{"hidden_size": 192, "num_key_value_heads": 3, "head_dim": 64, "bias": "all", "init_std_o": 0.0122, "init_std_up": 0.0486, "optimizer": "muon_variant", "lr_mult_o": 3.0, "lr_mult_down": 2.0, "lr_head": 0.00754, "schedule": "wsd", "train_tokens": 300200000}
Each number is 128 + 32 x the weight over its row's rms, rounded and kept within 0 to 255. Layers, rows and columns count from 0. Numbers have three digits each. The size before them is the row's rms in percent of the matrix's.

# q: layer 5 attention query, 192x192, rms 0.0833, rows 0-46, columns 0-63
# k: layer 5 attention key, 192x192, rms 0.0861, rows 0-45, columns 0-63
q0 066:100123124111164120064173134095164118113112128143149120132137121093112075142103106063115154095177095119090102104176169114217129207169176107091170180163107116073165181194160148130124110077144156
k0 055:154117148089123089196112096137143098103127089126075128121140117125153112151076123145158137218173140136113139169150053098093076065122050162115109084154166153125078110115196195123144137169096109
q1 077:142114131081101113119142102136065103162127124128145126224034131138107081088155126163145078164161118094138160091149117081165152124098164158142107134098219140105122102161134144181096107074037101
k1 065:094152136181110090119187158133152071141130151144127128151102138145152087091136137120107135142130105151110074153115188109140113132118127097119153139134095111161139105153140164164146116118073094
q2 068:101136154142174078124090144200134123130187150090107150066121129150113147104093069150101096134094151100112128093159121125170117122111162175187111074100109104127107170185091159145141146176227110
k2 069:104142094118145110157145115098085182102120098148126109064143155131160128155173142120189109116157102086076186202169129119097162175127125118137122143099091183107093145132169125111084147151127215
q3 066:082187196104169130143154121119105133158083143150112154114096087099106145074165122179129115119119135091072141123234124119168145135138143122137108052118155133100110166171121113165138157098133098
k3 066:124122146139174073096117135089109124189116128146190144109165197106112098084167179151143090106087124181108133139117183114141080149128166145148167113115129174200148070157083196108183101087144145
q4 067:081111122089069126128159128094104124131172113187143139119121167208054126094145182155137110096130109084113161161096169169136142158096130152136087112063157120154115112156211121117150113175089075
k4 078:161150121131085205108106156133130153143112079120178066134135197131093163169136111086096189171113142105129203139146138152095103167107144165104121165116148173118120111074145130183111143088142164
q5 081:096096156106082155106126143113104142119187136126135181082122158182109130094139115136149094152144062105124093155170143132115121184092066120151138094117161138156107116115156180170121109205095098
k5 076:068184122152117176156115183118163170114187093148112155116149099065067127136150080091136139093132118108075141166166106144146162189112111097116173119113114195139136092118153174081144077145111102
q6 070:164154123111092098126121130153077162140125096120116159103129117097127183129183174155101144085094142164094142081150065149080114096140099122118134071175124105103090089102026104185064159111134112
k6 081:101111117151184110113151109147147056158121152116148143105144100108130109104085152129080160132165139121197177173135161129127152105103115131178110101174166141099136096149159216141123089069081113
q7 091:149091165119110176158187192156092126181120119119096139162095172105072159203148122138153140178173155161118086113123115147116112190172067121123096100148131111148153153094155180190146202143142130
k7 086:155123141114218067117121102088101101143136162083141159134137149130121101091127138126104091168146082175177046149165156127122128154123172090138153117131100150135101184148144107152181078095117173
q8 076:055128179090127108082173120138062122133143101121084160064070112147149141095095107092138147149047175091106132129142133128179133114149145162124093166147166099125123061111141120138094167158140099
k8 090:126150151112077150140101164154157137160143144157111099155139171113144177178106188130127153160146158141132150113147095175103118119155013155125121147156082129127177130098118125149175145169168102
q9 089:081096122168108101128073138146146132099109136181099094168190098151107151059113099124175104101099110109066157116151173163142114160121116103097113143130176084112114101149142130161056079111085091
k9 090:080141106149069149150136170186151139064138102142112091169156111150117119144173169127091116100117161056090073128086145162161102071142137120063116093169164196168150103126153168139152093102083156
q10 082:130161125137075124085111162145139122077181142145130175171128155139063124074131162097176121116125184188135086114163117184114142169123149100122115150109130114159146114123126139140145119148117143
k10 087:164059155099134046119108070114106075119170093125139117122151095173147111122125076123098146104110133123131171157123089069109058123144139085138154067139181111110129108139127126072171105123060136
q11 094:129218152180193131121060114144154107119117145101122158134142078193124161124109053151060114155120143106119128156159116091121132153114182154054139143159149164116136196133162130087182120096139177
k11 092:112084123124079195102113146167145103136083133109146090098154161144102168169170133138113109181148147086156117056113133164180149099149147126108119155125093138131175032150127123163127110147144104
q12 084:178092058074149137117138166171152166122115095151108108117121134165142139135102124144140120140160102220129135085147128050095183158168076122171134117084089164124126090150180135183139109133116122
k12 091:161106085045180101128121109155147153092092139101118163102121110123133138080072036106114086072171090115114171124136095086114136113107137094130118117168159096086170150122178080041111094108128164
q13 075:107140117131121101095138122148109146066134098138124122147099093137107104130125135177107139131088091049154150093119101098151124164107175152140209125163111127122117075116192100138131165102101116
k13 090:137161104137114127145189107111058090090134166102139138130165143114117091120164148181191141129112136127129071100154129145175115109155070164133120133122095128150212108057088104138052156118167136
q14 081:152097159161092109135148137194168158141177144057139120063105104069107149099091101062133132138128109142125129126155100161111131165179079110158114118171089147111102115121053138086146114117119107
k14 085:130122089133024100127151148113155127170152130117145122162160137140148104130105144116091112095196184117096122156131111134059176135096075159075089198176095079145072172161100049114150149119157150
q15 082:195140155119111101116118193117158161137135143119116089143141122057161134170109117123214111147143105154124082154183101239127103145071115117108075179133138131165174124097057158067121132116139183
k15 090:187129138129123129169173140060159098185129156092150193105139129113179111119093157210125109113105152176089144194037173104175189149141112140134112141093148095105123174148163123133186162128087145
q16 078:197140133131130056140138125109165096128120060124136147133110162165104134153109093125070151128090151155184114087162154168132134132128083110140152155166122163125109114136191099126114106143167191
k16 080:130127114150074165089081083130155123145131131131183152161108135124144083085087074138098128158086129158150154144138122103098074102060133142189143127145116097119200180140130149104104101156126095
q17 081:106151099122145148148116112145189130110101151149118119107129114117130148101167121152086131130152127106149209106090086137114159110127154160075104131101126142177147110141143163140132095060140062
k17 085:170140140133132171154130188180149094192161088210170142165138148113100123134170146138167110148156171162079149155112149162130118082116129128126135124089166154163140122083116129164119093149048107
q18 077:067179121184177148189107119106114107154137144080163207163158114065147129076077124143146126087135096148129157084116117117128153102126143126126111152106146143138146160140151084138114181040174132
k18 085:150183167113092134038139127140139163169144184140118118125124139142168094122105133166060130113113156151164197089146167187098123093106111182105136115124151124137135110161076105171155144138116123
q19 076:127107127102134072150082068136121129108144098086086095136127154120162157187128182134053170081131134139119092210136141078079131163141189070190143128145115112068156104147111116094140149134121121
k19 082:138098163083147103135112140117122104104160090148159135172091130133119175066117159135085119128167110141074094135117172184147088114108129117125107133103073151154104142128105058132149039203196128
q20 073:097195201138152128107131120099127159149131084075143184060110132179126150116145116122185145111083122149137125175115127089135218141145118100115153147131122139118137150145133141082125155094058162
k20 095:096113124131080116154110161129143115091120104136103093116156084182128129047117107126122128109148094178087143082114084139124051145150138154123109173091115133152163171131118135159051188177155097
q21 077:144104089145151136122101117097132175159080096140205108107170107174109071091088143103120187101120191086106128133109103124088140106142155165106139114110114134117093088099158139102112054122183153
k21 084:079101152163147139149178166132147040142065096070099142117089078100182146138136162113128115160164128111128164104167133144155093087158074080075098115173114164120167127156116123125105168076118096
q22 081:096108133124130154103089116173094074137181157139104120157155144147138192129115116158098050126148111061090091123165152149189170102066134107161067097102131090127133064150148118069053144186193076
k22 085:127178136190106157124144131144131096075101038128161142105114171094117159143099086155181146115100117131146126145135127131148107138134139177172085116143111163090098208116116121137101172131094182
q23 088:184116104132114132088121098155123043179154117137137103132160133148134167143114112193094095111153164088167128066157147121108115127040206141107065122086097158123119132096119101088144105084096112
k23 080:117154129146146160157144165173105104000084112166138088090171138088131110098127073149123148119077082127108171156154143157121169147167132071179102085151065148092104145119100091056099161131177104
q24 080:100104164186205176080113147112134130160176199151111170203085132126134051163156183100069106112138144072160130155142120127116165109123149138123130164142171161145160123215171190165129118124151147
k24 078:128134118142129141148066113112138099108119115128069109127138064118159124166109125127084174162111128116138091117149152138127120089168122142133180156169155055153149160087077091087112091091071136
q25 081:138077131153098123192166150161138112137105153083071127132135184076123124093130117171094070155169178167076126032143104132146105131113159105085096066084059092145085167112127124103142169108162129
k25 075:164156113138087161068182160112158128130160163164124174154202103112123087130097075130187086127122095139146113157152131141054143129113090120200128149147143099150106159150132155094210128153096104
q26 080:155159149112069125175160101168109094138183134122084135178082107106134127117113166154108121078118172109078097146132084116113168093155114124121088123176114158171131107157083166199124100198146139
k26 079:123060089132115198112184104115142118108072150109150089125144112132090086117094108144112164088152129117101099112143125171142072122122124121181180124144169133091150122110172148171126120141125162
q27 083:140133155134130150181155145154062156114076109114117083125154104127127095108141119206121117144159175081102136197145116114164139139157176141178075099096087150136087126124151153058133123160124119
k27 078:131119083171072145153131098089143087102109148137133083134058134138115121125126140162114119067065164123117106116165111123150065116131163126128086168053126127131111072117106173086121160138150132
q28 082:116152085135130146114080161122070117189213116153128127117151155159120134113112100150140089135114174153115115147086138154094095125126099149123168123147098090137129092140091071147096114118163104
k28 078:179128165138165090127211134117160131059142103101120155166147125116162103174120182127200119083164167112120115179194126122108116079095127147049139130112136115108155109151090182209123151175183152
q29 081:101150088135210106101079113112165213110084121165149130164092116161128091099153120094106097173172104084118138127118158114128172127124171115147089120138149109116128087156197097083087100159112127
k29 080:168095138152109124159097109168152097169107097094105070080174075112114178188089181125139129107104118171106144166154161145143063101122092152145119124130140098147128140125127163152167081130109101
q30 081:144126117092166182147111122106155114167128087144101181079130143191133173079158134127124110153125117102117120132121143158186142182110195120136098095137072125084088120108151128150176104135163124
k30 087:134155148105089163200124158171139125070155123121154115142138175097084124162075121111162189115132145119096134124150136120129139114200115134130093197128119172175146146140160143180143166109131082
q31 083:162149189173115138129145149168179105146137085145138056134090115173203198144142141193178096121143143137113157166153122131081192075091143153064205103145135191179140076143171135149141165093098136
k31 080:138172090154115120117118181156110124169086167100097153132102120109135135121116097127089198137129169074134127141126151106118147146098095130107054155109106180106158124162137165098195096094109143
q32 070:086146111167170130130120146151136165119096166106100101065144162149165144117053138140148214136095137128125149122099097166073133167163135098145152139166118111125138179093118133071173113150221183
k32 061:151086085077153111112093101120137161139064136160151140084178112137128088075213144142149171167132142124166130173149149136082096144140203147177118169136140122066149091112191080125132137121171180
q33 067:099155118141125154117106151101172097105120087131081070160138128067171103133143170106189195143109101097127139159151149111097187123144137122079152169098115197154169144107147121100136110101085174
k33 071:115103168145220087117221098051112151186138148155133129120107095140155150145103152167105052074146136138157124138095144061164163150107097117156133048090119194145096169191114156132083061118108153
q34 066:141161083103032128173142106167086119116155140188151127121041110180079163117128145184084129109140107116110166069162095114078160071118156171109126124084140108120140113124142093181130161126069068
k34 070:079127133150014127087084139130144125105091101071164112106112162121159123154116148074059185100118132104116154100149140180098127129120185175068142178104120201126155142139087059141151160110152145
q35 078:153155158131119126132145069162144130124133174141134153069073145179125141100148120065126138135167124066109137118120118101102189109122149079138086156146100092071113150075114116102114128160130142
k35 075:121066167145143175133171122161111134134103087137120135097129177157123160093158108176140128104118191105135177158104175103099053198125081135197129068129163168191066143165199160211118085112151161
q36 079:146061178069095135125188135092063145189103149133115157169061141087122124115177141129133125173165099171115067138183119137142102123133081116151119116127162075104094120116110137149121138120056124
k36 072:111107134148131149107120135104130093173143139091107117064102111159058158122009134174083129161121097129138128114131140141155120108110108156167208099164099141108131083138150176121187098085117081
q37 077:170111137136062197098140075184144199119169093175128092152128085140129153144168126129091093134114112131099063105148118155151135103137153104154148119101104122162088083065132142096180126119115091
k37 084:092087093180098124156111151141142143123081093071110109166079138155173135157146105158170139117138095116092157139134119113108135175137080058108148126108138143169095121150086157131083150108132117
q38 079:151136079167153151138143128152169160095128090157135144127135115166135146115144114113142074108111200094136138122067145088101188120151217114106153130105093125131097152112160173100167165099172132
k38 088:151087109100212115105113116131147114091166119149110131091167104077088103142136083198114077108135118150104108172078148081167080139142118132159152056088158132122170121173115135092102101125096151
q39 078:097106107142171073201117145161125072143100167154138103156148166082160137147080110202147137098145165148145187164128092153070105128108161078124138156096160175121119119133165121111114121131094163
k39 092:102130122148160110109114127121069118127103218145108099129178121109192116084131153153120127147153095072131132160177110147078134165116069148139125155162131134121106173125149121148147187134107134
q40 086:136136077178122158122082159154087135147125158119138122164135162165154161165126136109145093100158127138102126135106118098097153171081156084071046128127127163111164117102085083134100158154050142
k40 081:182095121141170154132160136097128111129111138132142169134078177159145088085133120169129186179121119169187169119103154103120106114175115104124137157130169133114094109103158156095174111123132120
q41 078:063040132078155160125137109180120082142102133117135104174119139147139148153145125121160124098118150172116174119140119141127089162134109123088055139186096108082178106187130122106146171107153093
k41 086:146108163105174125150185139076139114139133166109160087122176189096122123131172114083104074118122115188103095157125169100150123124115133108172101165117087108081126145161193095135139124105146152
q42 098:189167139180087123117156216104164102117097131168166111138119101034162194093104147122144146125124163170147134075192130119122140158179114133133147115089037118145120141121025130098193166133118163
k42 096:139139114104170058077177142127148065158152116056168186134152117129148081082111135129110106121096146088177098112092188108116104099135144120184129117105104090122138147202091133128143131092152131
q43 084:056149189172057100124123117068162125090154115089149148094140164100168132129099171107166131157108113124141108115185150136153146137075118193113105166189149116165129109119112138130088154173138128
k43 086:104178139059137154117192156098111081115108143071145149104135150059080123112115163109161155138122122088112134121091154109105141074146129110115109081157148177152159123126109115121148147102124195
q44 085:124077132111116158125115122113139138107162135120120141120153142147140103120126077169088141127112126180133157147101091100132107137089121124125140105135132153102160158097173128156158125113170071
k44 093:150085168126121098145149157131166122148125112115095119200130088118128132099112071190123109130137156134141145129115068181108146140103139091136115121181137100122168135138127152094112142131151103
q45 079:081134158095155131165150126115109107092132099097176078128144149104135124167114111136183140088145143170101122125137118157148068140108107137116161191203148082142165109146138116098164176127166144
k45 086:126068187170180149138088092110113159109122146162207157123145084161124129121136140140194080089047131183190146129132165129146113117095139052186125093181156174137146090153147129164118097122127110
q46 086:097128144106134068128164084121110124177171148115125116133109107087094123141128090143131100144142200133103110138188113117102115124149099130121077114124131154128105181184111095165130151069098107